Weights of a small GPT-style language model, trained from scratch on English Wikipedia.
Size: 14 layers, width 256, 2 heads of 128, MLP 1024 SiLU, 11.9M parameters.
Architecture: biases, untied embeddings, attention and MLP in parallel.
Training: a variant of Muon for these matrices, 277M tokens.
Each number is 128 + 32 x the weight over its row's rms, rounded and kept within 0 to 255. Layers, rows and columns count from 0. The size above them is the row's rms in percent of the matrix's.

# layer 7 MLP up, 1024x256, rms 0.0543, rows 686-738, columns 64-127
size [ 81  99  93  96 100  96  99 105 105  97 103  99 102 108 105 105  91  98  88  95 105 107  98 101 105 100  97 109  92  89 104 112  88  96  99  83  96 106  99 100  91  93  82 109 102  92  82  86 104  96  95 101  95]
[[109 171 102 186 100 159  52 144 147 165 120 109 141 198 176 163  71 149 189  98 115 138 144  94 179  50 127 172 132 146 133 168 102 127 105 133 104 106 154  80 153 109 152 157 127 131  88 159 121  96 129 121 173 126  54 126 138 171 124 133 157  69 166 138]
 [ 51 156 104 115 107 112 172  89 172  97 120 119 171 118 135 136 124 224  61  89 149 124 120 157 145 125  83  96  95 210 116 124 101  94 106 119 135 115 100 110 171 127  72  95 103 142 172 154 151 141 154 181 158 121 142 128 145 128  96 160 132 175 171 169]
 [129 120  89 126 132  73 123 136 142  84 181  58 148 116 112  94 105 139  93 124 170 140 187 125 114 111 102  97 109 133 115 110 174 129 139 174 151 102 106 103  83 128 178 146 130  98 165  87 112  92  87 143 162 119 109 112 114 144 107  85 162 133 121 134]
 [109 113  90 165 114 153 157 140  70 136  78 165 119 213  97 180 151 104 132 118 179 117 149 120  98 149 129 150 162 106 101 207 123 124 128 154  93 115 127 174 172 135 130 134 169 112 117 121 102  69 149 103 129 134 102  79 182 169 153 138 195 135 153 102]
 [163 136 149  59  83 147 107 131 106 128 160 152 137 131  67 155 147 177  62 114 175  83  90 128 186 139 158 104 149 134 114  70 104  91 123 165 130  98 167 216 193 130 103 159 158 125 141  82 108 113 103 115 190 145 186  89 125 167 137  67 141  85 129 114]
 [ 95 115 101 203 100 163 166 210 128  80 126 213 128 100 216 118 191 138  96 186  96 120 150 128  78 105 120 120 129 115 139 111 175 108  96  99 133 125 114 127 152 142 128 139 162 132  71 145 134  93 170 138  98 170 106 105  76  43 132 114 164  60 119  83]
 [129  92 203 150 167 124 160 109 111  70  83 211 107 129 171 175 144 162  90 143  91  67  35 136 111  85 139 168 101  99 135 130 121 133 152 152 108 140 176  95 109 138  94 147 137 141 173  59 135 141  85  89 152 122  96  67 140 178 120  96 220 124 151 125]
 [170 134 147 168 126  82 189 103  95 155 130 165 143 166 110 163 212 161  96 121 138 177 102 117 137 129 103 131 131  90  96 102 109 145  35 175 162 157 122 124 157  84 137 180 140 174 106  69  96  47 121 107 133 101 127  79  93 125 133  95 141 152 168 131]
 [179  95 125 121 115 207  84 127 128  97  98 168  99  61 127 105 149 122 161 157 155  82 117  98 180  90 154 114 134 106 143 104 148 117 145  88  74 124 160 114 126 179 135 135 153 144  93 128  84 162  82 137 125 148 177 131 102 156 141 171 136 118  76  66]
 [167 148  89  64  93 205 119 168 129 172 115 143  87 115 143 195 159 108  82 136 107  91  98 115  87  97  87 131 174 149 150 147 108 136 161 104 115 121 126 177 114  99 104 157 167 146 145 154 120 126 120 103 163 140 133 124 156  84 112 156 181 181 163  89]
 [ 65 151 122 164  83 150 164 201 181  77 132 134 130  90 101 189 146 155 168 148  83 120 130  86 135 150 165 133 120 135 107  64  89 156 120 110  91 150 177 140 122  90 107 106 123 192 152 175  53  87 134  75 116 175  90  91 167 161 181 117 127 128 120 113]
 [172  94  82 136 170 128 118 170 125 125 103 119 128  52 120 109 132 176 125 166 157 147 119 129 134 149 155 160 143  96 122  93 184 137  93 128 173  55 103 171  82 116 167 122 139 129 103 122 135 110 136  85 169 150 177 161 118  72 103 147 162 146 174 125]
 [161 146 135 119 154 153 142 121  80 162 142 116 110 147 140 111 149 119  74 125 113  95  92  62 176 134 174  98 119 104 100  97 125  87 142 135 160 108 125 143 130 128  75 112 159 143  97 148 166  85  97 143 126 165 135 161  95 104 101 118  49 115 131 146]
 [142  87 173 135 128 154 111 113 115  90 155 114  97 122  95 104 159  80 128 158 127 139 116 126 133  94 139 198 165 109 136 116 116 131 202 157 102 147  70  93 138  93 120  85  91 139 125 162 135 111 111 210 134 163 113 188 101 194  89 144 148 138 105 157]
 [133 126 144 145 129 207 111 155 180 142 117 104  90 103 105 134 159 133 148 160 100 125  51 197 100 112  82 140  49 119 131  97 183 149 153 146 102 141  99 140 114 177  86  84 140  92 107 135  84 142 165 102 114 126 157  98 171 150 119 110 104 123  94 129]
 [128 122 162 170 108 132  99  47 145 155 149 129 119 154 173 127 101 120 127  72 182 116  98 160 196  94 137 102  86 151 125 131 103 120 217 204 146 114  64 112 155 102 200 110  42 136 182 157 158 154  89 166 125 189 124 123 125 122 101 163 106 162 108 155]
 [ 93  97 151 170 149  46 140 120 129 125 105  98 132 148 177 175 133 183 163 119 108 159  94 130 108 137 136  66 136 160 113 107 151  99 145 135 144 141 178  54 188  90 142 102 176 204 158 141 129 109 213 155 112 118 184 190 146  95 107 146 144  77 144  81]
 [157 108 141 107 184  96 128 146 126 156 174 152 119 146 160  90 134 101  77 131 141 109 117 110 110 154 106 188 148 153 134 252 122 124 138  72 112 136 147 135  97 116  64 171 130 121 127 108  86  99 135  82 134 166 105  79 110  67 135 154  97 143  82 106]
 [104 125 107 129 169 158 155  93  95 135 148 120  94 147 144  82 120  95  91 179 118 101 152 188 134 122 116 102  86 152  85  89  96 137 130 143 127 131 155 153 107 129  76 149 156  93 112 186 143 132 152 170 185  79 118 136 140 151 202  91 170 140 129 138]
 [126 145  76 164 153 139 145 121 138 125 111  80 130 124 134 186 104 110 164  99 116 135 122 157 152  72 142  45 121 234 115 152 160 165 149 113 125 122 114 221 183 150 158 148 162  66 199 115 123 102 161 106 140 120 130 139  63 137 132 159  95 128  53 159]
 [113 142 124 160  72 125 144 145 112 102 127 154 147 113 158 143 101 155 168  96 118 171 147 158 149 164 123 150 148 188 145  98  85  80  60 151 138  44  60 109 154 134  89 146  88 125 141 183 193 102 170 101 154 100 156  97 119 172 115 148 115 160 109 121]
 [120 106 152 119 131  88 132  51 156 119  81 189 131 123 173 146 104 104 169 114 105  69 104 161  95 160 102  91 124 121 135 161 100 133  85 164 133 103 142 116 198  80  92 113 152  94  99 128 148 167 131 135 153 119 134 126 168 105 105  94 152 160 109 119]
 [103 179 149 205 120 184 119 117 180 140 155 120 133 137 100 156 141 137 101 108 120 139 137 169 114 105 133 188  46 113 148 121 134 113 132 143 105  93 133 139 154 141 122 123 165 104 193 139 165 191 142 144 166 163 185 154 142  86 121 101 128 145 143  52]
 [107 123 102 131 181 162 133 108 187 128 198 112  98 138 119 119 119 128 103 136 129 154 125 159 122  36 183 183 110 156 134  74 157 149  92 108 223  89 139 111  94 114 150 171 128 148 116 103 133 131  95  61 150 124 121 121  97 138 109 142 133  89 200 164]
 [151 116 190 155 161 140 117  96 137 115  69 129 148 101  45  82 137 108 130  72 149 181  87 125  47 137 137 139 140 152 146 102  17 116 129 196 147 114  63 142 173 124 107 161 134 170 172 133 139 153 122 131  81 106 130 138 125 164 116  98  85 150 197 169]
 [ 61 138 165 159 153 130 149  76 177 112 104 104 167  92 141 127 111 127  77 156 118 161 150 177 130 108  91 113 124 101 106  93 173 143  71 128  97 173 112  85 135 154 107 107 161 182 118  97 131 146 157 116 111  91 152 108 116  44 112 109 114  62 111  78]
 [146 127 122  77 141 125 116 191 171  67 106 122 141 128 178 136  65 133 109  86 174  92 162 118 139 145  96 145 109 167 151 148  93 173 114 171 139 116 118 186 112 126 146 154 191 164 145 148 104 112 134 130 140 114 121 111 155  97  92  97  78 150 165  91]
 [104 121  91 153  89 143  82 179 137 121  65 122 109 123 127  83 117 135 130 142 159 111 114 118 117 140 143 142 150 110 129 180 112  58 128  87 126 111 144 133 145  86 131 184 156  79 139 132 129 176 133  82 121 156 131 163 132 153 149 122  93  94 121 118]
 [127 138 138 114 137 125 104  99 169 100 220 137 169 169 154 152  96 115 190 166 150 140 130 170 137  69 168 123 193 156 144 177 152 142 142  91  83 147  74 129 184  89 112 110  82 127 117 149  86 107  79 118 119 189 176 115 158 116 132  80 157  71 160 139]
 [175 114 132 131 129 146 170 144 154  77 107  68 106  97  50 127  69 118 136 159 152 115  87 167 144 126 125  91  81 164 123 130  80 122  69 143 120 187 125  90 147 161 195 122 120 144 126 135 125 123 103 120  96 128 166 146 179 140 143 171 142 123 206  99]
 [152 142  84 143  72 171 124 109 110 118 106 138 153 131 122 130 154 103  88 137  98 100 169 112 138 143 115 137 134 144 195 112 156 101 148  60 112 103 142 128 193 168 113  97 142 116 105 133 198 177 110  98 134 159  92  54 107  80 139 136  94 166 174 153]
 [ 98 103 104 113 145 142 152 104 127 107 188 123  87  76  99 117  99 132 109 183 134 134 142 150 148 159 113  89 137 171 158 180 108 159  78 152 135  91  57 125  99 112 122 163 116 141 156 120 135 121 147 119 146  86 146 159 113 100 134 104 149 111 107 169]
 [129 140  56 135 136 144 134  95  87  88 140 131 110 117  99 127  96 114 161 150 136 167  87 116  76  99 139 130 150 146 138 109 145 106 191 122 122 106  99 124 153 103  87 126 206 128  90 114 103 153 114 108 102  75 135 142 170 122 131 120  99 123  88  91]
 [193 128 176  62 119  97  70 125 104 153 145 167 140 195 156  91 155  91  80  72 108 116 159  93 136 159 127 146  93 107 103  98 123 126  62  87 163 129 132 156  96 121  71 110 149  86  99 160 143 108 112 114 130 146 139 133  93 159 137 170 140  92 114 157]
 [ 78 184 145 190 109 172 117 105 156 138 117  85  92 142  71 117 113 109 105 103 133 174 156 196 133 137 144 126 155 183 118  78 103 145 100 158 172 136 106  95 154 142 140 108  82 133 135 141 107 110 131  93 152  98  90 143 111  93  98  94  83 148 134 141]
 [171  90  98  97 132 147 141 175 142 100 178 126 124  92  86  83 132 112 188 129 144 124 160 125 107 189 168  98  82 170 176 110  85 147 164 132 110  90 147 120 118 147 147 163 194 178  96 131 119  77  96 181 137 121  98 107 142  95 136 126  86  36  86  73]
 [ 89 116 162 166 200 100 124 120 142 151  99 158  97 129 125 106 166 140 100  60 128 144  99 164 139 198 107 144 205 114  93 185 155 138 146 158  90  93 123 143 153 160 110  91  71 115 132 184 112 142  89 151  98 100 120 131 166 199 169 106 136 112 133  87]
 [179 161 173  99 116  86 186 106 133  98  85 132 169 141 105 152 136 122 118 102 124 121  74  89 112 140 126  96  35  76 140 140 116 101 143 113 112 113 173 160 134 140 126 137 125 124 179  96 123 137 117  96 175 165 115 143 122 127 125 187 197 128  71 146]
 [157 118 152 119  85  51 150 110  89 153  86 166 133  99 109 187 138 150 157 130 169 174  97 112 144 112 130 127  62 131  95 109 159 113  98 140 147 126 117  90 145 133 179 116 124 172 179  94 174 171  68 133 119 173 129 156 127 120 104  82 200  70 113 146]
 [106 131 140 124 167 167  75 154 176 153 142 117 101 120 138 124 122 169 135  73 123 100  91 150 104 189  84 127 165 188 168 168 118 120 158 155  92 129 126  97 115 129  61 136 104  84 154 175 137 131 176 172 120 125 109  96 106  60 108 128 161 142 104 181]
 [121  91 123 121 164 156  54 114  72 136  89 154 104  60 151  59 189 144 137 105 124 102 185 120 134  97 173  76 139 143 133 138  97 173 114 193 142 121  74 152 118 169 114  97 135 158 104  92 145  86  89 140  98 120  71 127 109 123 128 117  92 169 125 151]
 [112  62 177 117 118 159 165  83  84 140 116  44  99 111 108 118 158 127 179 165 105 115 135  75 157 109 118 112 165  97 170 122 119 100 114  55 140 117 169  96 105 128 187 166 150 151 140 130 101 129 100 135 132 105 163 107 110 133  92 156  84 100 102 124]
 [138 248 141 132  72 179 145 141 214 128 166  96 101  95 113 138 120 165 113 130  93 100  69 119 128 127 119 143 104 156 125 148 139 108 147 103 165 157 103 166 153 120 158 107  94 104 149 186 108 133  92 134 132 158 172 231 144 108 125  91 102 108 148 138]
 [150  99 114 119 187 103 152 167 129 131 163 132 131 160  98 104 117  93 146  97  99 107 133  86 171  86 183 187 163 166 141 151 167 201 147 128 111 108  96 115 120 125  75 203 119 119 111  94  85 200  91 140  82  94  89 134  91 120  91 123 162 112 133 139]
 [145 169 135 165 122 138 114 173 129 135 158 114 125 133 116  82  95 188 164 142 117 183 112 136  61 116 104 105 114 124 159  68  88  88 124  91 136  50 183 159 119 158 153 141 176 145 155 125 142 114 110  83 163 162 112 132 135  94 151 161  68 127 110 128]
 [134 155 127  92 120 174  83 125 134 106 123  49 103 150 124 147 134 143 160  97 167 129 141 151  73 146 113 193 163  97 129 118 138 184 146 229 168 164 160  89 156  92 159  77 137 136 154 159 170  96 124  84 140 135 145 164 133 151  85 120 125 173  87  60]
 [165 102 110 112 118 167 121 149 128 162  92 142  83 148  79 170 104  90 131  67  88 140 108 103 106 129 136  66  78 122 123 158 131 142 124 117 149 132 108 122 101 150  99 196 130  58  80 182 165 164 157 164 126 159  73 158 101 108 102 120 108  98 160 134]
 [154 144 127 120 129 140 122 136 138 153 174 134 140 117 127 154 112 175 144 150 189 103 115 129 143  51 131 143  81 142 131 161 150  98 205  70  99 166 126 189 129 115  88 120  61 208  77  54  84  75 139 142 131 133 140  65 155  77 186 116 158 136 159 118]
 [ 61  86 142 105  64 142 140 157  79 181 107 210 124 174 119  71 122  95  79 107 116 106 112 121 101 172 131 118 133 172  75 154 119 136 108 116 172  69 106  47 105  73 202  75 186 153 159 134 130 158 151 147 124 114 149 110 131 138 158 143  81 154 128  86]
 [111 113 124  94 102 122 152 172 176 101 151 188 185 143 116 129 150 127  92  68  54 169 194 161 147 127  97 115 109 137 169 143 113 140  98 162 166  86 134  66 192  46 107 141 121 118  63 122  88  82 134  92 148 151 125 146 160 144 118 173 136 123 167 126]
 [185 165 112 219  78 118 166 154 149 152  89 101 154 153 134 147  75 102 144 121  79 143 197 105 139 132 106 162 113 147  78 105  55 146 102 129 174  86 131 104 102 101 112 163 137 166  82 134  76 107  96 128 147 106  93 158 106  87 131  68 106 127 151 103]
 [161  98 157 138 153 128 135 155 109 128 175 146 110 142 111 145  96 129 144 161 147 163 175 135  80 128 129 138 136  96 190 110  87  95 137 213 108 115  83 130  86 104 134  90 169 137 117 133 134  68 142 132 144 152 127 163 178 137 108 155  74 149 151  87]
 [103 112 163 118 171 117 138  83 113 135  67 109 129 159 113 111 141 149 165 194 188 129 139 151 181 106  87 128 157 151 108 160 140 144 111 152 133 146 138 125 116  53 144 186  84 149 109 123 124 156 121 125  95 176 109 162 156 162 129 118 174 108 161  84]]
# layer 7 MLP down (transposed), 1024x256, rms 0.0543, rows 686-737, columns 64-127
size [ 80  98  92  93  98  91  97 102 104 106 100 103 102 112 104 117  95  98  86  92 109 101  93 100 106 105 100 100  92  88 100 110  89  95 103  82  97 100  98 109  93  90  81 111 104  97  80  86 100  96 100 103]
[[181 158 165 128 135 136 175 112 120 141  75 145  98  94 125 122 121 105 132 106 168 127  78  92  67 194 102 104 172 112 135 183 111 100  96 108  88 124 116 198 129 151 183  75  81 142 150 165 111 150 107  74 124 104 200 153 178 167 137  90 134 166 116 109]
 [104 155 105  71 128 115 147 191 124 158 141 105 153 139 110 174 182 120 125 100 176  89  49 135 125 179 151 155  91 134 164 147 160 128  76 166 121 136 114 101  92 158 121  96 130 154 102 156  71  77  71 143 135 145 129 152  99 103  97 118 179 142  99 132]
 [150 158 121 145  97 130 131 112 111 188  64 116 133 170 172 139  60 147 139  97  58 117 134 116 144  84 115 214 133 143 169 165 176 121 111 100 151 125  99 173 169 167 154 117  60 102  79 172 113 125 135  97 124  82 137 105 108 123 110 109  96 138  87 161]
 [111 105 108 148 163 101 114 119 144 131  86 119 103 138 182  53 151 106 168 131 118 109 116 113 125 106 170 127  88 168 105 133 109 152 134 122 160  74 152  80  87 161 146 154 124 102 131  92  63 108 142 148 114 136 154 168  62 192 110 131  36 131 129 118]
 [ 57  40 149 133 176 107 122 123 124 148 140 152 165 186 168 155 124  85 111  92 130 111  58 136 172 133 147  95 115 114 199 133 137 130 135 133  92 111 190 114 132 134  94 188  91 159  94  68  92 106  90  93 139 188 164 144 111 118  92 172 145 105 159 109]
 [164 146  32 108  72 143 169  78 108 124 157 117 187 178 111 161  90 208  91  88 154 155  97 142 103  89 100 140 175  48 157 141 118 140 116  81 180 186  90 147 217 121 150 154 116 131 131 134 124 137 142 145 132 139  99 101 104 179 190 175 162  63 113  84]
 [160 117  99 116  66 111 162 151 114 142 149  94 130 104  85  88  95 108 133  94 127 144 147  89 166 142 139  91 109 120  95 143  94 142 140  99 167 124  40 176  76 167 142 165 148 122  68 142 161  95 145  94 123 100 189 139 130  75 155 120  85 144 103 185]
 [120  96 112 130  92 170  88  62 104 191  98 148 145 124 149 122  81 173 101 136 112  95 149  61 133 111 144 117 132 129 118 137 174  80 139  65 138 113 158 133  67 177 165 161 132 164  79 149 153 122 168 160  45 155 129  88 148 115 208 130 164 143 124 154]
 [132 143 145 151  87 101 137 145 116 135 131 106 137 141  35 143 115 127 108 123  91 109 139 138 160 123 147  85 159 132 143  98 169 125 152 138 127 122 123 175 149 160 123 143 170 134 139  93 132 189 152 184 177  91  86 163 134  82  78 106 152 137 191  99]
 [163 117 138  81 123 141 127 134 127 115 129 149 156 117 166 228 132 143 128  71 115 151 149 156  84  90  91 135 181 100 111 160  85 173 102 130  92 118  94 164  85  89 137 149 111  96  95  89 101 132 161  96 165 120 136 169 114  92 115 135 190 130 134 127]
 [185 141 162 134 156  88 111  80  78  96 113  96 155 117 172 112 105 129 131 140 182 125 111 158 128 164 132 124 138 117 132 183 212  77 150  65 131  87 138 118 131 169 135 119 113  95  83  83 168 134 113 185 139 119 168 122  99 110  69 113 108 136 104 128]
 [114 157 176 106  97  80 141 140 120 166 108 134 133  90 153  74 110  99 163 121 110 140 127 133 159 148 109  98 108  95 157 173 130  93 185 100 119 142 168 159 145 135 139 151 116 137 136 107 117 153 177 149 140 159 114  82 129 144 123 158 147 171 134  72]
 [ 98 154 137 168  87 204 117 160 104 165 151  51 178 155 144 123 110 105  84 120 114 173 158 121 113  78  96  83 130 101 110 128 137  94 164 114 160 181 156 125  93 139 117 176 187  96 166 111  93 106 171 116  99 202 121 143 102 105 181 112 116  97  68 102]
 [182 133 165 123  74 185 120  84 158 152  92 151  76  63  74 158 163 158  80 142 108 121  70 165 122 121 169 121 143 156 121  81 142 130 154 110 112 116 186 106 117  57 122 128 115 202 120 153 137 150 118 132 100 124 150 122 163  96 176 150 142 111 117  67]
 [104  80 142 114 193 128 120 101  39 143 117 134 108 118 125  62  73 138  84  94 146  99 214 110 163 126 145 163 199 114 162 126  93 153 126 149  98 143  94 184 150 109 143 184  98 157 143 147 132  50  88 155 124 137 129  98 142  91 114 121 148 138 105 143]
 [ 82 147 150 147  77 114  99  86 148 170 118  92 107 164 121  72 190 108 143  97 158 146 111 144 146 111 103 115 170 120  80 109 106 104 125 195 111 124  41 105  96  82 138 145  57 151 143 135  82 164 112 118 121  97 147 129  92 152 130  79 101 157  98 165]
 [105 112 136 206 150 114 143 190 114 129  73 148  64 171 186  84 138  84 134 132 108 124  64 135 124 114 137  98 132 129 117 126 130  99  63 144 134 172 129 184 151 128  93 117 116 144 101 130 146  52 160 107 125 188 119 129 129 164 129 140 142  94  63  60]
 [151 129 109 158 153 167 130 118 143  95 143 187 120 119 112 100 103 117 129 169  48 137 140 113 178 102 115 117  76  65 101  98  83 200 130 158 133  64 144 144 123 139 131 152 149 154  88 107 119 144 201 100 124 110 144 109 196 205 122  99 103  88 134 140]
 [185 147  91 123 133  90 124 107 181  63 186 141 165 108  38 155 187 129  84  73 120 160 109  88 124 155  97 121 166 102 116 152 116 133 120  94 134 194 141 108 172 108 144 168 146 159 132  93 133 128 153  94  98 199 153 100  92 125  70 116 108  82 115 131]
 [167 117 101 109 136 109 102 143 154 125 168 155 115 123  93 178 144 112  92 112 187 182 111 105 150 126  66 148 161  83 101  87 193 142 140 112 158 132 174  81  84 118 119  93 151 127 120 101 127 135 113 108 115 141 144 174 165 168 133 160  68 106 122 107]
 [118 135  88  93 178  84 130 123  15  54 117 148 105  68 161 159  91 163 109 114 147 121 164 139 107 182  91 181 118  73 141  95 131 153  65 129 121 150 118 149 125  99 106 177  89 149 168  95 136 113 160 135 192  75 110 128 126 105 149 156 110 125  94 159]
 [126 135 118 112  98 153 123 116 114 124 156  69 140 128 149 153 136  71 103 103 113 192 191 106 117  94 116 107 101  47  95 132 177 133 118  97 101  97 176 151  66 139 206  82 161 123 111 143 156  78 163 153 100 190 117  83 155 176 173 123 125 104  84 191]
 [157 109 135 138 145 129 145 149 111 153 139  83 123 159  64  99 142 116 157 117 130 167 152 180 106 173 142 131 102 134 160 145 156 106 171 167 159 156  81 145 131 120  94 101 140 132 141 171 137 136 157 141 104 135  98 145 117 166 141 119  75 118 203 128]
 [155 106 146 134 138 162  96 163  86  81 105 185  98  90  92 155 106 150 140 129 160 134 111 123 130 130  90 109 129  74 142 129 115 119 157  98  83  98 112 160 114 114 108 102 116 100 130 121 149 156 127 124 118 116  91  93 168 128  63 122  74 138 128 137]
 [143 145 183 180 168  62 120 114 115 122 216 138 181 133 144 132 117 121 116 135 110 178 168 117 131 111 161 181 109 125 121 120 106 101 121  68  97 134 115 124 122  30 135 117  84 103 143 126 133 130 115 126 145 107  84 168 145  90 138 147  88 185 152 139]
 [123 152 140  69 130 179 111 131 132 150 102 105 127 133 120 168 107 151 141 135 144 143  99 197 152  87 143 165 127 151 153 163 124 188  88 109 130 140 139 172  96 181 106 118 154 160  95  43  98 138 102 135 130  92 117  61 140 109 140 149 123 117  77 121]
 [ 87 180 136 141  82 127 136 133 169 122 105 129 137 158 173 144  93 129  85 147 146 130 129 162 167 136 136 106 114 173  77 101  83 145 135  87  77  99 164  93 106  89 177  99 130 160 169 204  82 145 111 121 119  92 155 177 121 176 111  72 183 153 161  73]
 [161 137 139 121 170 138 132 196 123 140 128  80  66 108 133 111  97 127 143 104 129  95 101 124 105 105 167 130 119  91 127 162 172 148 103 121 187  85 136 114 125 148  95 140 117 187  32 111 121 139 155 126 150 136 141 144  43 110  52 131 141 123 130  83]
 [129 104 182 130 239 163 151 184 132 193  89 166 141  57 157  96 181  83  94 116 116 113 102  98  94 141 160 104  23 121 146  82  78 125  38 154 146  87  60 125  96 165 164  87  84 150 104 146 113 173  81 163 129 145  95  79 103 127  79 139 123 141 160 117]
 [ 79 106 102 162 198 123  92 167 170  82  72 152 100 189  87 130 129 147 106  95 128  91 179 128 115 139 154 159 151 115 124 122 127 160 160 121 115  89 135 143 128 131 184 160 123 145 145 134  83 165 161 145 167 152  75  83  87  91  96  74 144 176 100  85]
 [131 152 141  58  93 125 120 124  98 184 131 144 199 123 155 137 180 164 156 133 114 146 125 106 115 102 126 120 198 152 138  84 159 146 125 138 168 188 175 168 123 122  96 139 153 151 133 179 160 110 155 132 106 134 106 106 131  90 125 151 103 138 166 156]
 [119 142  50 124  83 118 139 145 151 158  84 178  99 186 107 151 192 207 145 181 112 158 166 157  57 190 162 112 130  82 103 138 180 108 142 110 122  99 109 156 123 108 107 152 144 125  87  77 129 120 167  91 202  84 166 140 134  92 121 140 113  71 140 155]
 [ 81  66 155 113 140  93 115 138  94 104 155 195 134 136 136 112 112 153 104  99 162  65 160 121 122  95 163 120 146 104 129 124 138 135 163 102 141 118  39 163 106 132 132  93  91 198 168 126 154  73 176  99 136  95  84  61 160 104 180 123 117 137 189 115]
 [ 66  62 105  85 164 173 103 196 109 157 116 162 137 111 152 149 124 145 140 188 174 128 123 186 169 113 173 167 102 132 160  94 128 131 168 203 158 140 126  89 116  94 133 122 107 114  43  99 133  86 134 160 162 105 119  96 176  86 118 104 143 147 148  91]
 [170 103 127 108 130 158 142 141 148 188 120 104 109 153  83  87  94  76 122 149 143 114  73 122 134 100 114 149 135 100 136 140 120 161 111 156  96 115 157 103 103 163  58 129  90 181 142 138 145 128 155  78 166 119 142  62 107 148 133 113  99 101 122  98]
 [142 115  91 153 136 127 129 121  62 115  80  98  74 117 138 137  93 116 133 112  94 135 100 139 189  89 139  59 128 114 123 170 146 153 166 142 100 108 103 157  91  90 103 145 155 123 131 112 168 119  94 134 132  58 152 119  75 134 175  47 109 109  97 134]
 [161 134  67 120  74 183 120  82 170 123 143 140 156 161 156 140  71 160 147 112 112 112 173 100 162  58 143 157  74 113 110 173 117 150 130 129 139 180 121 115 131 142 162 116 161 124  89 132 170 123 158 117 162 109 165 160 118 128 106 132 129 200 126 181]
 [117 130 134 119 131 157 140 188 104 114  99 114 105 152 168 112  88 154 106 199 144 166 189 201 132 101 102 106 121 128  52 122 162 125  96  99 163  95 101 121  88 163 128 131 137  85 117 182  96  79 132 106 148 113 176 102 110  93 160 121 102 101 136  77]
 [160 163 126 117 170 112 143 149 189 112 113 116  90  99  99 117 118  96  81 140 107 145 138 114 153 162  81  78 145 135  93 115 103  95 179 129 108  69  59  92 143 145  88 160 107  80 202 143 156  67  99 124 118 111 128 120 155 148  87  99 105 151 154 134]
 [172 173 126  97 164 155 117 113  96 106  89 138 123 177  76 181 169 109  93  68 149 137 101 130 125 156 162  75 115 107  86 149 145 144 144 119 105 189 139 131 158 137 141 104 114  81 100 142 127 174 161 161 157 141 126 161 128 170 125 137  98  49 104 147]
 [128 130 202 149 158  76 195 155  92 141 153 113 105 202 125 149 117  70  69 139 139 135  88 159 123 156  94 171 112 182 105 124 142  59 162 131 114 120  63 108 114  97 102 174 153 120 137 116 138 206 151 105 143 115 129 125  85 134 114 158 156 139 142 111]
 [ 89 112 114 114 174  87  87 159 124 113 141 128 149 156 114  76 154 127  96 100 135 121 126 178 144 178 108 149 113 146 139 125 171 142 167  99 156 115 125 106 145 126 191 202 150  95 146 197 107 136 140 112 153 142 123 103  81 155 122 133  94  97 137 128]
 [185  52 117 133 196 117 153 171 127 124  79 138  81 128  97  87 111 126 106 162 129 160  90 122 144 122 136  44 112 103 141 171 140 196 121 186 112 107  84 138 129 185 115 154 155 133  93 144 142 164 138 109  72 163 134  80 137 198 124 143 121 122 196 122]
 [168  58 142 175 101 136 116 154 112 120 147  92 121 123 162 132  96 145  74 100 157 116 164  51 134 112  76 128 147 148 163  97 183 156  93  49  95  97  67 101 149  93 206 117 104  84  64 182 104 148  99  47 140 183 128  76 138 129 119 130 141  86 125 135]
 [106 112 117 110 102 129 149 134  86 121 159 190 107 125 155 139 108 165 116 138 157 174  96 156 131 127 164  88  69  98 132 113 144  97 106 122 144 152 120 158 239 107 143 153 109  91 139 145 108  78 117 198 175 131 145  86  96 104  67 174  96  67 154 163]
 [131 117 177 117 113 131 151 183 105 166 134 169 108 131 135 126 140 172 128 168 133 106 122 153 107 104 140 102 116 156 107 137 178  87 111 135 103 134 107 140 111 115 137 159 134 137  99 126 101 118  69 133 146 124 140  94 119  52 127 134 134 142 114 114]
 [139 145 188 111  92 123 156 107 141  76 131 109 156 132 170 121 121 138  98 145 181 139 174 142 173 141 119 166 214  98 134  67 133 100 141  95  67 126 148 209 173 177 194 112 158 185 170  82  74  83 141  79 105 139 110 149 153 109 153 113  97 137 136  78]
 [ 83 154 130 122 165 175 100 180 143 177 125 127  82 191 110 137 137 139 160 178 122 146 147 101  84 175 119  81 108  98 150 173 124 137 216 209 145 117 137  86 151 167 112 106 132 143  70 109 117  47 134  91 113 105 135 140 103 144 153 119 135 151 106 131]
 [102 130 141 131 137 158 149  95 175 100 179 153 123 142 135 107  98 165 170 125 136 162 133 145 159 100 143 125 159 147 106 111 120 103 100 137 186 136 139 134  42  88 137 161 166 118 106  90 118  93  83 115 147 112 123 138 192 145 122  89 131 191 139 117]
 [ 95 182  99 148 163 131  94  76 114 131 113 101 114 132 167 150 157  56  84 117 136 121  92  50 105 117 171 149  85 138 109 106 118 155 124  97 132 138  76 147  90 176 153 113 127 132 189 150 155 132 137 144 126 155 120 153  74 187 182 125 129  82 120 164]
 [104 131 157 119  74 143 101 135  74 113 136 123 133 105  97 149  85 110 124 103 123  84 123 107 141 160 188  99 136 124 153 139 151 147 132 129 110 169 200 140 138 155 123  52 121 133  90 136 131 219 147 133  96 183 170  59 175 131 133 116 120 122 141  96]
 [126  86 145  67 147 160 142 135 109 154  91 112  87 160 119 130 130 108 160 131 181 115 146 147  95 145 145 138  96 134 147 205 126 148  84 114 157 124 124 119  99 145 121 208 122  87 126 133  86 173 109 130 101 103 139 132 104 163  92 164 132 102 172 119]]